config.yaml
num_key_value_heads: 6
norm_eps: 1e-06
parallel_block: false
optimizer: "muon_variant"
learning_rate: 0.0079
beta1: 0.95
lr_head: 0.0123
max_grad_norm: 1.0
Each number is 128 + 24 x the weight over the matrix's rms, rounded and kept within 0 to 255. Layers, rows and columns count from 0. Numbers have three digits each.

# layer 7 MLP up, 768x192, rms 0.0688, rows 109-145, columns 0-191
126097136105149130112080114113139139123116091120140150147154125137086120104132129133075124135112109117122142127139150155092155111107150116123104142135153125125149107109135138149142111122129109089138120133142139101162103093115128125155142125102109118146161127156132123125142146104141123130124126112127145114143108157142117097138119121074132103123123151087160089107124157119121074162144135166127120124127114099172119096090115107117125135138134144114140155126107159113109117106156108127125126164113083140150149140107147108124120148151144147144103130147127111136112145151076128152
139149130112147123107108096099137144126079111108142135119137147132099113120103100112128127131120139130128156120159106124141140118135136123175113159141141135133113146139151102162160123149113129151118112135136134093116134110147097153096137117115098131120118112135127148151132164179130126128112155099154158149138119143127156131137120122132142127124148123142118132130077124109163138140114129130133101136131122138119105089139106123116104111116128135091117145077104105127101163138110116124088089125157155129126122127089179091108159167117138094096114116093100112112108158132132112111
108143123141118085154144105140128132146118116119123124152130118142151119099108135121099149158144117117078129119126148114110102134136128145134152140118176107147126169084126138122138091150154139114119096117104110128116085133115109105115156121124163111117123139142127123155114156095117124137169095134140117094124155140117160140138101131197148111120135128117118117101134095108141133133142165171121138117124118170140137138114120113099114132114114120102142139130121153124178117119119093107100149125096137120136167082120143106162079141139108125141133112129135123110145131133150113122
121157135159098157171127097132116131095149150119130120119104144121157108133167114094147117148127105096119156166141140128151127123118128141132084115140118123107122153128125170128126125111128141137119101106153123165134152117136115119115160129134148097091097123146125128134069130172122132159107090130091105093142128173127178147138114141126120091160134111092123122152176108105152151160152092080098126161072137110144146179126117140131130124129111142152101172167149119142094143134111159122119107104133132122133147113080132110102143122132125142105111083139126147121129138144107104127
147122144116144158105137095132077098130142112112131146131147148097138141095149121110160144168142131172146125110140188121157152146093138104158161147132153139132056087159085148149110114148104121114122125161140153135093120115139084121115158127123134122090151134164143079125082141116161137127126129119156113129164151135136151089088123111132094106137154136149108113127114133107107088112153124114095106169106121107167145128185140154143139121144120150135076111141109111090126078112105150137117084087166148106131120163186143109129144127164120091147101132165140142130092151157145148127
187133122139084095143128180146105099070135157147129138101093155158107127152106126141129130137137121135135086140101147148119133130146143125125142126138145108143108106150098067108128110146162110142131103137147078152120106120118109135116100101082134143155147185141138115117125157131127184140109117134120144113139088123124096109082159105121118107089077065107152141102157140174141090099123144080124147108159143133101135167140098106098143122147119142156088153123125144152161173157121058150132158141092104124089135130099126114127118114154131142127109140099189140101146125144088144164
148148162156141115123105096161144126129114135104093138113137119146114078131095170137132186131110091067079136154098124146123129100111179133151121124109148098131108159105156155110100116163136151149173137123072114143095137098121113119128140147164119119119083101141130111168094119104157125142160102152161128086124125135155113149088089134096124140116158100161141128178108160106120134140122110151065135114148098135152115143119144111168099131133142187160130140117137146112148154147169079117094117100142136104135091084128096193129083172166157138084137141158095133095134131129134080117
094153120144100095106130156116117171134152113149149144086176116097126161137161114075118122157092079132145149151095115125131081104171155139120108173107159112124124136099094148116155141147154168123118139148143133170102117116142112138131079109115076162115100083122152113138148116144108103127082100136113123107133095153161166094136119086127119085119126151136158088116127125173131115088116142149140111155094105092123139151120163113134098122131083164103166151107132181099103147143098145120092149155162151107119088124142179138085115131121123142144109103126121142126152157126198166156
121122113124149125144149129160154173095100194095120127146186142139118145133112148119184168155108139088104097102105088127071147114155136112097085079103176102127102115121096124136098100136134191129110103144098099116117144099128118119096117112084129104169130086135120136138101129151152100134118121107090128119117177145117166123114100161159156105145130141158124119121144110125140101124131144107154115082162141143077137069110165104088135123158130110108135139122120097080163092146113132101136114115093162104124164106112128169108146132151155160149121103137150119153129138110142094164
109144124097155149173141071154122116145152090133145129148098116150166103192116093102127115143122120104126111126160137116200137151105078131142149104122139081162142083145156151138109103157113140132141113136098091138114146128143138103152160125074135167106149124124109174127139136123113176147129109125041174117124122145120131180126120118098096112091138115145133150141115153169124117148181151141146117154113126131168113143119154122134126085122115126138115154144109123112139162139108164150121121132122118128104127124153095117144091165117106128090131165121089129106096117140132155152
148114091117121103122117115118153090101128154119158151130110103151139107099149135150165166140146106100130121119124119131133098104105139042142114180105096095115124114135117164151145151150092150142173151085127140122161148155169151090115141117088110177147111094096121109182116131155114111137109131099120129200109117115128058132134139108085138163128082150142110123117156168140119148110136113140135167128103085082140116124132124084163135165122122127142181139113143131124104110137109148126107090131131169114115129113115151139085143098119129116123143106146130106172186155184133151145
104125159062127174140084150107123100140134086132144158169128094158130136103124097125138136096169104111120179105160141165113095115146129177148108145103161108072111102121129108134097118155146111122043067133140119118098103153098151092122125131160166090139146183111165122122131135152116137164158101129103149110106157108120142106160133134081141112123146123085150148138140116124108171141150123163141152094127134129086112112162117138129068140145148086130181104120148100130141095084123146096133168091149113095154156157171149185134116159106129125094130112105128131115149110125123090090
121127145102102168132150102144146097067124123138102151161137139139122139117145113134125152092158150171105119181115093121169125115133126153160098174070169126134090098149110099156105124116137138112127105119134142123110101126142130055120139126101133099135135146144131157114121131153107152122069094149149147131145074152150100099224151091139082118147159063169136176122113129147128074097135087164147140104101140110101101166086091111153137095150094079136114149137130102124136099087187115092132099115104106118091120110104098073134099117139113162132103092150121120130112128131156113108
125159145103124118160113112157101195222132164122128127085139145085082177152151162111138109109140093137147108118144136095120187146160126106114141131092139112120093132149101157102138128143099205137123126103100156187105138152148116107131126166099138144123148167117113119140098134129149153121188111130105123097122075119132131163146165141137112107133093103147058136123133124123142144085118081111109085134128113142115137108144164140163097163165100149150092114103119107097126115171156150121150129146132148074133128143059119102135147191116147065151139173101114129136126133142088131187
101117159155146124132092104122119129159116133135119193170122130092194133096133132107139090163124126170148077139113117116137131118115156106121121082122166124110146187096134112097121060110138128128114154133086154145116078158087141163134097163117132129095181086129135124120140166109108101134150121124148156144105147113120161126141088130124156111130090166121079114129138118139113147140102152111107128131104152128100151089163134144157138140157132119145163159138091159122139135131138130133124122172139135133147164163124131139118132134137090105183083126159121112128187154144118139121
194111158128088103131139135147141118132109125158174173091138141152090155106105166126114109101090193135124096158077102128109115131110117141129099122120120111151135144107128123140120133134095129095138108111123194137152142087115140169100121099158128093112151130184144122116142119099134163102163141107140126121133131133157155110124107121124103137102124110094088148133164122129151129100127124088137147108109130145152107113090160107155158154139156160140095112144051124096132145133120126127155131097133156160123164139158117168173124136127114084150115115220144143117114174138122160109
174136121126121148119122125093149160116099128160130145169121156135118118087134127116109119108161143122118146138133112142107125116175102112123110097101148105135156130147113125136104151166132156127134144136149131124098157119121122143132138126108123128133134093114107117129121132125148155150168142142116152131124106142116130134107162165136116149145156131123143115122151110124146169125132161152111142114129077135171155115149136139148151131148168121097132175133099110087174119108128115118142116156134137112139109121160146145141086120115132125118097137138146145127146159112111162138
153134093125103129121111091103130147121145128095106144165107117124130119142131148149126173141124102115150164102111140124143153113094143105115119146143150142136109154179140111126095136159099130096149101106113152108134122130146152085114136163115146074170092137117132108137144125141073190119116179176136129099136101089147125113123135119058152096173135154119133158169151129144128128125134135166147112120138132155110122110151160141125111143143166105124102070170121105140130105122068117119129112146094137095054126061125142174108143149100082117138105162141178148082137157119146149163
140094145162138101105161125143112139158141113116131149118106128140143130098086139151088121120170087130130170106117133158148100125115122150109137147125136139126143145132160112131126111159143150109082065111124125130154066153131139146155138125124146132133126110151119105115159148138127111110141100129161142123136138124136034130172116140089144126099148110132122122123127099141108111151144125132123130133149112099156131097135130138125066143143139112088132137118150090117148123112147139122141134141138146137167099113100158130070107134132133121132122115149152110113089129123133149126
156105143120147133115115150105155163164131107141115172146182122127141159155122104107175190138133125146128107109107154136108121107139145152076135111099151096068130148126099149095172069136119123120100124141142135153097143120067124136101084148125099135150142152118152080133170120123134066116084130150099120148115141135158154126106140143130121104103148169142085178177098136158127108109139113106133119179149122094165124111129166138107150146125163152150139092106097154106078141172104126104150084125149115121084104130109123129042133108082147113116127113122134100103109140133142148139
135161131109132119186118112145131138138119107102131111092152114093111120072094116093138083126117125087146148145144115136107130170156129125060162132072172146174138127161126147160079106166181135118167147085115128128120143158140140143144131108125149100129156105133128115124138136104111126095200111095164131138115138134131124115144140181089145117118126120120115117177125116109124149129128121152152112115125113140123090094133104140153114116132161117151125140082137103121119113111160204158109140143107090103159162137068139113115157133116136129068153149149102107128130143129127135097
156113123152123146120137118148133154163073128115119159117093126108145151091120127137153129160157146111131138140117133128099146156128092134110140154072101119100126123154085109137089102099157109164118137168145098173121099147129093113122091140118161151125141151167112127129121142155126114080131140175143171123117120137096099152132087143102136116107106098135131104153153095121145211133119101143146110108152080081163140106143125153117117126116147112108131144125152109083071130161129077101167132157134092100137128103116128124129113118117092133159160145152151108112151101114136140141
115132159111129135154077139103067139162095119120120087142113097101109100139162150120100107122148065130105131090125181126122106163073128135113117159128170128142105169140079141075133146140160159143139157127120154113155112107101128167110078149128077108109171134177151173172106120140076116173126135128129108111146074129095150096152131107138127121152127115101110124171123146142148112092150143123120171158137113066141191095091163162151115094140141132147130101096142112156125170135116103100128128138122136142101129082111149114077114137148118099155169120093165127126141175133139124130
127149148159118126116117112141076118128122123102113139152118120134132093101124111146097112132137112129140132141104109136143169138115090118181134109125124153155107136109157068129108132130143109161145109135151140122108116080126149151075158114118122108126139125119092154123141153178108148128112151164143145160156119140133131124146149123167095130105146107103118106113106082131178153126138138092125127176076124095110087083100109165120082125139170144102098140125134140161149108092149144109131110118163133142118121114102107147114129132087155140124101125101112098120097153142158128136
156132108089166152136117141152143088113166074122131108089151158152086130097150165128106096107110107124139132116101159137130085117125149149137118158105132123119113067137120157133119125129088058117146084156112123147126114134141118123119154137121161154170117116125097130157138168091152120144137122157097143066159084151056117120134120127148149128146129150160129103125132127112111137151117148127124184150122126142158091119086120092119102170111106127132142118096101086121131169135097134141105120119158190157129154152193111145132109105142155084108115135133118169093185119104131153151
132109157166143134111110096094142108089125133144059151106091148141090162120161109121173130116156087094109187100166150114121144123112149150140155122144158106111129109148149105122148131138119120140130099148116102129120116120115108158102132096113163130118152181135119167108165090136097147116125161161066163135147126149143097158085182099085130133144154094115133092146139102159126131114120162125126106124147162106146133120154172088123137120117122133129148103136126128110144112120137148153092118110152127142078108129129142123152108145102138178141153159111156155138105146106076129106
153139123088143125135112123147123135130129123131158143106104125159151161080126118151133117122083118122115092134161107125139120142128106121130154144122135134097154144124114136178098117128134130145156124114095135093123117116141162104092117130125134138118052131163189123113114137137132125153154147127123137142118151151125093114112149120112142132161111145117119136146140133126135125153109144110174123172099107137144118139121135134110114118140120090125141121111125176155102134136087133097125173086125144127110135107121115144125167159114114149143127175133150088081117175124116159147
127113149110125107083147149160096123138098125140106123147159100120141096146129148164119147153077118118152132156087133121147169118167106125150124152120128087095078110111145134146104106107118150145078145168118147115070181061111170146116159152073127113116127103114113137115126090119069145111130117117102121120175150155091091110130169149155136173130109148145177077121148065126157075093100134141122133146157122099123184131172107119151137136154150155184158125144129121123162154113142082086123154115132094127112132127149057121089107138078109090097117123167098126136102130154139098139
165116142152119160082159115166102166160133141112074149098150129128098117121126135131110143105073137146128121145087124095126120111091182128139125112125154184141137187098110115132108120131150140111084123149135142112118115053119108152153109119096109100115103174126117096071083160049133078168127124150106119121104142157173146157138088108096102107112130134111089142116140131148127117078130133151173081122115109103098081139134195088131127121137143134073113129143175135145092107115145124139175103174110159135173114143131144074067153127121144107108129151081105192141105193134147145120
110091089118098137164147128117142151131144155182118104140121113124143116107143084206191131107136113114157101087117080125153159139119097089122120148080149128177116148159123132137134119103088135137145141152103105128142168142143117158128118139161099100150122164128163148143138128165177121134151135152134108136142096155120137142203096151118129132146144083151101121114127106147099150098164103118106122100101142123139164112103126093142145130125108130111167129120098141141147156137171129149122146126119124087160110144125120090114117125120141132139082106147123140095115125152125142139
125117132110127117111122119107103096152103113143137114149143172134151142141139106146116111144114118127104137100131118139117070106138127073175141130147133117148133145163180094136109149131097104153108091146108168130152118152130142111123125109096121123129078099127145137133105124111139135125140120131134144138107108160137099126124116124173148134150147110115100165143127098121170146107109135099136121170090134108139110114117115157112150121141108101129130134108133103143142115140112101103129084095114113126168114113128142114122131150142155110106141101153104121126098148141132131109
112150129097109097130135149133110121135150106141139148130115128172133180121122104106133144151145129129101154144108154109114097173094115101127153137138156110142132076158139112107100145128122150141101133134126089160092126151180139109165147105159136129133116107132143122133144137141148121132128129125122131121115116152114145139116116099136136130141145149137152110146130111132134125117112130120130110111126127155122115145150136134107108135133146160143159129161191159116130138105125166169124143165134133169144116122137133091133129140128145121119115129135135116110124123149158155124
160119140142127133132127112122118114101096118119145127159130120107081170089145109129112132147129139099165144120172145089117137124130109098079135118164145172138127122150157132093131118128161138143123109136126100131167136122130134147115150121152125113134131094132111095065140144188115115139085074080120114122126141127148142098165091129143125152130116115141103126160095149121112122122158130105144153146106176127155151142111094134165132139150154186141133111099122165165132113134118138151156146151124107146134131108112114153090183128142132141135141142096151147161088118145087132092
129086132151099090151110135131091125181164158141139160111103111074091119151087138146120131157143072148119132176125085149129136097093099163076089101151120172125132163125153139133093066104117131149133141133124093150131142146084099130101159108106124162154106123129097123153123103164137145163119121152155130118166147097150094115126115124127149161110111134116137114118163144142157115121135088078134155131186142142146107108119116142121107120119146158137149103178167135158116135115103119124105122096145136104119138176153101117101162139085116123125117137126139143119162098132126155087
148090130158070089077075133110158121079135162128072196129128105152142213110129107110098112172087115136109093125120206172102190102151147121113152115150141127119139134125190120095093177104161130127155124168098104155043138147135105099130160138104115081141119128104115111147131103131152125136089156156168146128165149120188097125121126171115105140106103106122081121131137111136163132155117103112127138135162129123073103097113164133129158064177098106144162143130096148100098101106145099111104157137139143139128141146150096115134072092143104120113135077148113092155123204103139113108
116108161136107157174107108105108144067135170132075177139151082104129118126139107106115129082168122105091098117102114139119128120096095122162147121161145121149146096114134106139099116143122096119141080117136113115120147128103086134093110101141089105110139173134130128151138122105140081153173086176061153130111100184143131124102139117103130095154112124137123129148177148090132139124156177129139118120110151120154143157162135138129094126163126135147126116108141166099143140122177159139173136169111150115118146139128136124148140109116122170169129121106151099093105136126133137115
108127142140115132117128107092090149109161145139157127105137125089165117153108160166100141158150079142143107174122142135093133099101137091114150134072173134109123107106114128117180120114150156142106098163127109118127133085156115107130097104119126124119117133132119109151138152151161126102096130123148088118123138150135091139140112163174136109135097115127110121114107153103108087131102141148121146114128113113169111133130133102112164099117180088117109135128152119127179072097147153117127142176135162142156094071128132133175150142138123128106142158143121087149151141166160129131
# layer 7 MLP down (transposed), 768x192, rms 0.0689, rows 109-144, columns 0-191
137138107127166124134121142137130120140140129139145126117122130126123145171117100111107129135122124131115104151105122156126147118161134126133148111142147158138113136149100144145132120141100139134110100138131145094095127109135111175152130118137127126114118148100108108115134156150140144152157113115144134128078132112113109163128080166123133132121122118110137103106145093125147129132103098125119151138097137099133166131122104138099120150118107129145133131136103095126139071095135131123161126150136154151097143125105123138139151091140142103168132147135163112148141133116123108120
127134106127144138128139140143106135105148108113146098136127118107123114145112125098122094137106134146162157133119151129139165136159134099088141145113110134158150116108110128117115139135108122105116169120103153151123154129156125121117163162123118127143145119105151091109148115147121152089158140160124114108131099121122128132126099144130125157137103131122116113098136120106127128111114161130144151129131132114112128141114094165130109164094100158153108103140131144125104127099156156156170121132117138126116142149120122132157136100125118143134127140145157099130159157116123130117
136132131141144131131132142091090188175110133158092130163145108150149143169137158157138148150106124104108154140068153086144168127151118117134101114130127120154147150134091083086099106153138094166149136104084111108130121136096166150131135158128139112157144118116129136110149142138117173115132110142138111136131106113115092148127113125157121107159094162093138179086075143112101146144123097146105110132137165105140145127094104122137166181129112109136111158155117142093181141108110085141113124151124140134119130143134107082128129136089127131114118174113134118150117170087095107099
108141159142188123117156130115135133138131172154083114105129116108128109142150082124146135105114129135118095150095055130131142137161141099105120123146129119093125133139120129124138138171155177069129136123163123118121124114134120157164132140145118164151161121164118115162144115132148122145146114081100139131096153098102071124102110090113164122136128111128198128160117120116118111135087146160073163110128150141139144124118113137137155099164108171089158079103125089162171122104127133116132117128158126105154140127155160122148121158117134143135057112107139146130123127086140134141
129126101127069175126139111103169126173110124148148122123117079125144110164099161096105088116132118152102113135111110141148092125089129117101123122106107131101166162115111120109131167121124137113121122128163115197117147142079088138133108101135164124098141113098181137111137135110082160138144108134120147131116129090094125132136106110128158151138128129099120140104115153109118169125147126118168119116101096125152120085126112136126125129157131129133130148119154136158148150120163177145137156137141144138154162116132096133120074124138156158151115169119106172151127119122138160143
132098092142127132133134154163137108138112153111167175167155153095152114138108118082108191115118174169082084124115099153173110164139134111144133157160096110109146136144109136119143136107159153083149088133134130101122155098138106116149153147122120120121071136081104083123130141143150131106162112114142141125144160155150156114138148129106135121123170111107164143063128120092110162131136087153117082135163128142135145132137093156164084123178082119137110131134155137115143104118171141168116061123093126055119113145154109127164121121116159135115109089159148090155133126123105084106
112142178128091099121090138140130126152130142114079109085126097121093145159193145152155195114127120127120144120122131144120124088089147115133156129121165159111088156160122164094117129128123112165170097112087118144150113132131134135091060141108151127089102115151110162106114147160120179152149113136129150108092134136115131120150138084129149089134102166081115080166121133144092160203191139167141124120159143102126167072131181132145149119125167143131151118108153100146105099156075106097139111145087146124105146110129098125114151110124118098150138152114119128113126102084158066190
102186104129116171124122145101138148147139102130120128136103103108132123119120099158121086101105142133124147123149162106109116103127116147128169111127097138108124115133148106097133135120131157158124138125177108090172158132109165122135128079124162125120147146132140124088145129128155143176105153085111117154107148106150143099128092118066172139114109133117097173099135114139118157112171118137120095102125082115117139158146092132113139127104156117166108161131115155138157128131161123153144125119135139107160165096140140152110148145152119159118124124133117088117125138123075138152
111066137139167135141180146113149168145130117176101109108097119108176105130123130126130137134120138142104106126135125153122173151113121129161087135114103051074097104123105104139142145108210118136151159174125114119154123113110168115150119105122139149164115060165104142147125112152155148154146117142142133156159101150126153143131112140160151134144099120173129115123121113175136092132131149122133112149185105097112129090067193117148087148120119121117093127103078112126137111164113132144132117083112095128160116131132138101118144117114106145145119113106135084108079153113134120120
108141158142120119153145168097093105133105140108115109121147081122127135141149134124154128142124131144114115157116155131083116137074092148126131107145098132133148111132133146169129074159124179116121163123133099141114114110142099126130144128111143151178120138183145123142129162140128129114078137170150145143117138113121106145147125138142147135122162102119155120143084115119135108128120190160096160141085117084132104105132178150104123091109111125129142101158129141094141110155134118096124137171110141093159149096144108181103068130114106126116107132067128125133126097126138132113
155143087154124161142131133141105150115117095097173115175159127168135107157090142152102083121114073072128110120135130113141107096139093125125152121149103109121080121154118107145147118148121125148122135139115164103171105095118045095126144156112142179107119145160133117141141151159059105105138148127146091152064157073100154090132130144112161148158141139135118102115101167145111168115136140133119186118115142146152101128099136146098151093161146115146093111154174122082128121136176149118135115153131100108184129095161135136100142103160137080110139146150067145138132137148151144137
115104131143125142172117150096154135102138084139141108138159153144094174156125114087114079149126114104121095079122122159134122110108148140118125094131118110137164150072128153137101172101127107139163145101085117125141105107139114153136134136165096136125134127067163079106145140122147088101124166156149109117182134112131134109110157069146147142121144147121116136126096101106148125187161107131090094121122091153111098128075167155113128175146134142096143133115126176122106130153159100135115094168176118139087150166131151170121185133144121110116116163142141100127143105147115126127
186184172148084173163150134085159101106120075106112134122120122170113117142181090121146176117134120158122172135093107120119132115141152129095124162108117135073100123112080124185155091126149075120110151103156145124085105117112094080190153099127136166075117150105165166103164108126070136120108176135139133159139069152192106099125109148122121126104137102115128134113082151145143116107171113115098072139086170148189155129092101092127142109171148114159093097112174124111142111142169164177128102087113123154108123125110161159149120102152095092145125102139161163081119148145131138146
133116149140109151151170184138093149170119131120145113134053140109137120146142132133149148167106114151124099102127132145156124135147126187087126097138118126135163106128097175156124133124128110127142080128124156109126107142136085119137155092120112165119151113122132153120091151145164157088149088155101129104178168112112137141132120131103098126133105166122106101107084114115197096147163100087151134117133159115157117159148103109118140126139144123170093116128110097102107118106145129050060166130138118080104187137201105158162118157140172054122086131167130107143111173140092101143
157122123132109131129123108089173112134113104123121098135146131131127158166182092112117117148124146084130108143200134119094147152170138123128155136143152152143113180169119140117099115128114125183105055121099113141149129151168171109119114083158133086138130113170094062143118129139122123108098150141136117120134087135137074101128149133153161117119125130147123161160152134107123145090137175150174105105133102119099122114145134096123121119120170143135148120093121154138107136111117133077148131131162094099097127143121144128158086101107108124116149144108154073122117090129139148121
122129121159111118138128116041133119175109139133088089155108141145126144134143116108169118140115117122121147099119120126140130115123124091160093176083128148100152116152134161126126140093080126094129137134127097149120152126092151139147194096126121142103144145101119146115146132132162100128093166134150153148127145113133115134052169134107097115155158130085168137080131144123150115177148142132156121090143125139106121123132100142105115103148101168130151134094098096110106113141141142119127087138145144130146124158131116122109145098136118167179140134109142146137141095139131141148
106142146117150123119166153154123123119102165116115138087147174154140122118120150161137130120123111152126151130104121123095119124107153144149131144134109135121124121077109119143127101099139089149116082147104125119168118154082118139118138116135120156149102124133095160152146092137124124105101151124147105152146125117110116146143124109092146129115140143167162137095122143132100110143105118139114133140109123147138137167146149130139131093116140136128153104120137123107150144128121176115123139129124146130105152133101129108118133128144126128163102098122103120116148105120124126161
093121142123142139145162124119150122126141149157207130099152115110126153137148102176159093131139145124130092154119147144100135134140160147118139166149101094136116081088111148104127134160136082122092132159170120142090132126115114140144107148148103125124112109159100160135125102101139112128120105095096096138109120138125136119124114112131090139106154130071132093141148115096117129158149098138106144151125140126143117132091116134145116128116102109109136144126163128161113156119126111171127122111140101126135142142101130099151121131162134145105166129127102162139103116159130102152
122153088133115151110160081165127159112135130148132124136136104118147152159144114112101118106136116134120162123118142140097159116144129144109134115120129117150171130130110143107114132126126097149123144116101134161076122140125122132116119136138099114130142127105131128089150131122125119152162135143130122151163141147132133121123125131126139157099111107122123112126122107115107159161142125114152165138135110150121171130130109128094122131112089150111102113124114144105125118133139137121134098119125142111118127107163126145103146100151100104140119132128134079171150150123118120156
128074061113122150149092092137128113124138154127122130151126107087125159152144117107138206117100135127118120115129160119086117114125155116121146146147142195134120118136166129124135137094099156075143104167156146137138159081097123131116160109121179086139125144106156102135141114110083114080139108091127170119118166144108099060118133076129134138137174110130147134090131116148116140104118097123143142105086126118140103121152199130059126097140146134150125128142167163088091162142096178102144110167138141092126137120143162142155121143159124143133077152155134123119107168140117110129
111132112108129174095143054104105155114134123126083114126139109148102111125131088172139124078098141106158083089117128142140132136125129134165146137122130137140121104151119130129112157134189109135131101120136147122153180146124164120087126146165155095115167114119153099147124141182145176121097151092122066143099127127145155144163175096133124109116153119101133133107128135134125152133152094145138102127131092097110113095114137137113128147133112154134134119126130066128134193102168127116136177107111140100198124183106093118106134161093134101123115109115171135121165116139095143134
139077087096126147120150123108157115089155140121100100121165107138150103138149118101082170116166111158139165127148101159139143117134105137133156109190135145155124134124136113104160112123095146123157133103119107125146119119144178098111152145160103115150173130084103061150118108112117135136125153104138141135148124131140158091114151137144123111126186104145136123124090113086094093137119143094099133086064112161135146174124120095131157116103105158143132142173120155128134130112075139138084131108125172125134112122134132113112117143136151153110110126144117163156141150191136126129
110128106135140123119081110127192146084160132157122096115177129156122122106119160120141067116134161141124168106144134117109116132099151130143138128134115128114103137175112106133077120100109165123128134101126110144111147110170097103110118146103146106083080128148112167129121115130181129075116134077198098122131110162142144132100140141116136109158134159141108138128137099114130135148121096102151130112108131148166136152109126073145133110144117165116147166165114165110125121137115107137121126145090151123162107107102171130125166119150118124137096106134121146111126177187102082130
108117194137119159098142122156130128144137125112142056126147138074125077157154132165086093112169084111136141085109105123170122157150151126142152114133170146091167110125122068137102119146161166093150162085167125083132160127109117123085143148141098151124107117120115156127148142172124105125146097132144127153161159156120114122139111141163179083121110100164176138141107120121117141141123178094105111152097147119153134126128138132150125108103149125126135132125137144122129097142107109131105138094118141097107106148166104152147159110139128130110090111125142136086136137089155143152
145124130135133106160106163119107095118112110104174151161156166158142133133077138192147104095128096093136116106147111143094139198111130126051074107185159132154161137164166113115139162167149178123099149137117087121140140127140135141175111153121096152106117129143159116139114115155085112123077105146108152161101163126112144128118130125136133130131111098144122178098126127129086080114146120101106150157125138107118142157109047083131156142149142130160081162140109116124131137112110134104168110147115128122132137161113121147111169083111152125126157127110122099117146095082150111146
147136109103103142120135139157130094120100128117166101131157147186138142133119119091114123161150168169147126144091113125155120143121124137150139145127113127138140136100115089150126091105137151124106135128137124153109096101148065125138115121114097082151105106110153144166098128099137072107130099124176099136123159131158144161156140120145115149124115163134133157115098091122113136154132154111153140104121155162106094084085128161159176124143147121080149182129119149116149118149125107129146148148117117118101148182127126138090126134127080127109132093130129087153112125144172135154
122158133109110139130145105131147140127170117123138113149153093099148111136124142118118109122149100155116146127104131118141112140125136103140124140150125099143103101101168128104172134065125107079148100124146145118140126137157103134159102139134096143129129135136122152144154089138132148101142126115132111151099129115104160139142096126115177061149109141126150112106114106157119146120092154115112135135176151124111164127152113143110145100115138086124104156114177109099156143145138103106124135119134137119117177146113140077137097136123176148116167129156123132068113140140124103148
167138097139140096161122125119128143113215163153159119110167096130115142151148129112092121142098133133126114112108131134132087106132112105086134107122135185097137129142233098142137154131060158057161125104145109145162135125118184186112139104089119114155090116102140125073121159134154131107139147055152158129102108114147140112139172114127140102106154130104110117093127126129123165118128150150123122137157087171120119143126135172178166143150149145137115160123117112103038151120105106148150119130089156104153108043099174122116145142145101138123092146141122125115152150109150099104
141115124110113138134174093066152143095118156146098153075151117093113125128149150131126152106095142134154127129138118104148119163110173161144093121122164173076168145133145166130131125119111181118155074153127115120096104084107098123115125133132119162156150108140112119094062145121103120153105130129143142142098086156154158132114136099129183109150098145108102142127114137145158088135123123101150150100121141093163165155136161185124100103149159107111129153118146175102134078147095166154197095127117098136137123122153162113091103097116149141114142107132117113121094126100177133112
137129147117088114085114150125086122175107169105137105110120185163112109125172173117165115059140134126183152155139136112110142117111155164163136158126104167130160119139157059103112122100099153120162140093141143111129101114110122166114127121130171111093137109135068168105122134094120142121122103146161201133112155100133144107133107147129109092136154141093077169121113139122096142142135100140095131150150137132147133095113127160100146141123150151122108095130171116105122111134094155130146149178092132143101100143152144128109144137145121075107132094114153104136144079108105161153
169120136102106121116137080146111152099119119129131136115147106143135135134146106136085103115116135147151153106123136132137152124124138108124142115104141132149158107132135109140125143116115119119132140106172123133084119141118151139124129149124120148141094160113134104114141109113131129146148145124127136143135150124123130128145145155092110162129145120124076114143110142141135183111124142115136150114180135077117168130128114141144114104126123125118131125140110118130137103134108170152143132104135160137115129071142125129149149112117122135130126121095127099118105124082142136107
149128133121108146132161145142140098161097128098125145122133149138126117099127132143139121145116099146117094131131128117144134149138134136138145136127106130149143095108113145123167114119153106135136134105117142102103132148125143135117090142142110135145134136092125094137148107130112154139108130137149089142139152143111111125109114106078137142117106100092104135135150124141135102149120144156132116140095142130128152124150134151140157101107116127111102122128130115123152127125079148093163152096151155133136160117132123105139146136166128125124113099111125147105147098132118117155
087134133133156127086170189178146115136100115130117094098145114113152102119101095146134169124117108145109144101097140125124107116131103123140106112128112092142138142139118166130116105162114133125130131156174168154113138096133132107120114154113090177124120110136121142100126098142181141136144130161107141147173112126146095103103131078125132121142115157157159151110166151130149115130098104153124172171152112128127119150098123136175146093103125129065124138170132110100148143128129108112137109084093129099139151160116135091172112086149147123095139111118102104144108151158107116162
173146113118175120106093123090108155135165147092116115153129119107120151116126108150116125110131148149130131117122114154113093176139131166089106134180114117120111122110129167147158138138095102107093193100137142114133125156106165113149127123123154141162093176130134172143116158137129135153143097116142126100079109110133146197099134149160115057134177141102138143121101132142066188124120131144189111097116167131104156168112135121154134100139124134121152106106071155095115120112122093119153149181113122090103147121178133135110109155087079096068144133069154139092111193085103100128
126140134151086109086127109131160125097158091156114125101172137168109098089182147104144121153139102125118127126112162162109169113134121188109093118133126122105129150097147080084115101091119163181134097173061099151084166128165173125113129136134097090130144154142099153092103109117143127110088132132139144092125108124133124154129135153106082124174106150171098097144116128152168119134125100150112046142159167171120159121129121135121194123134105159142095118139109124163142150119147123093103136127130132120167114158147150116125112122118115149045168122080108159128143150149135133141
126150080113128143129100122123148160123127124119160100129163156142116095073121139109111139181136099153144121107154127146114107168147147126114123169165137160159105149141129102126122144145125139155141137120127119126119131090136091099119086117110168112126124181101107148164083122125110152116134150132150129102140118111109126176138134130153156144104140162115143105137130103112112125137086092083097134116132146106115071102134102116148128076102104106126121133131092119160109124122102146141123172143119143124154154134137181134113133166147117085044141100153169157188119124128108153157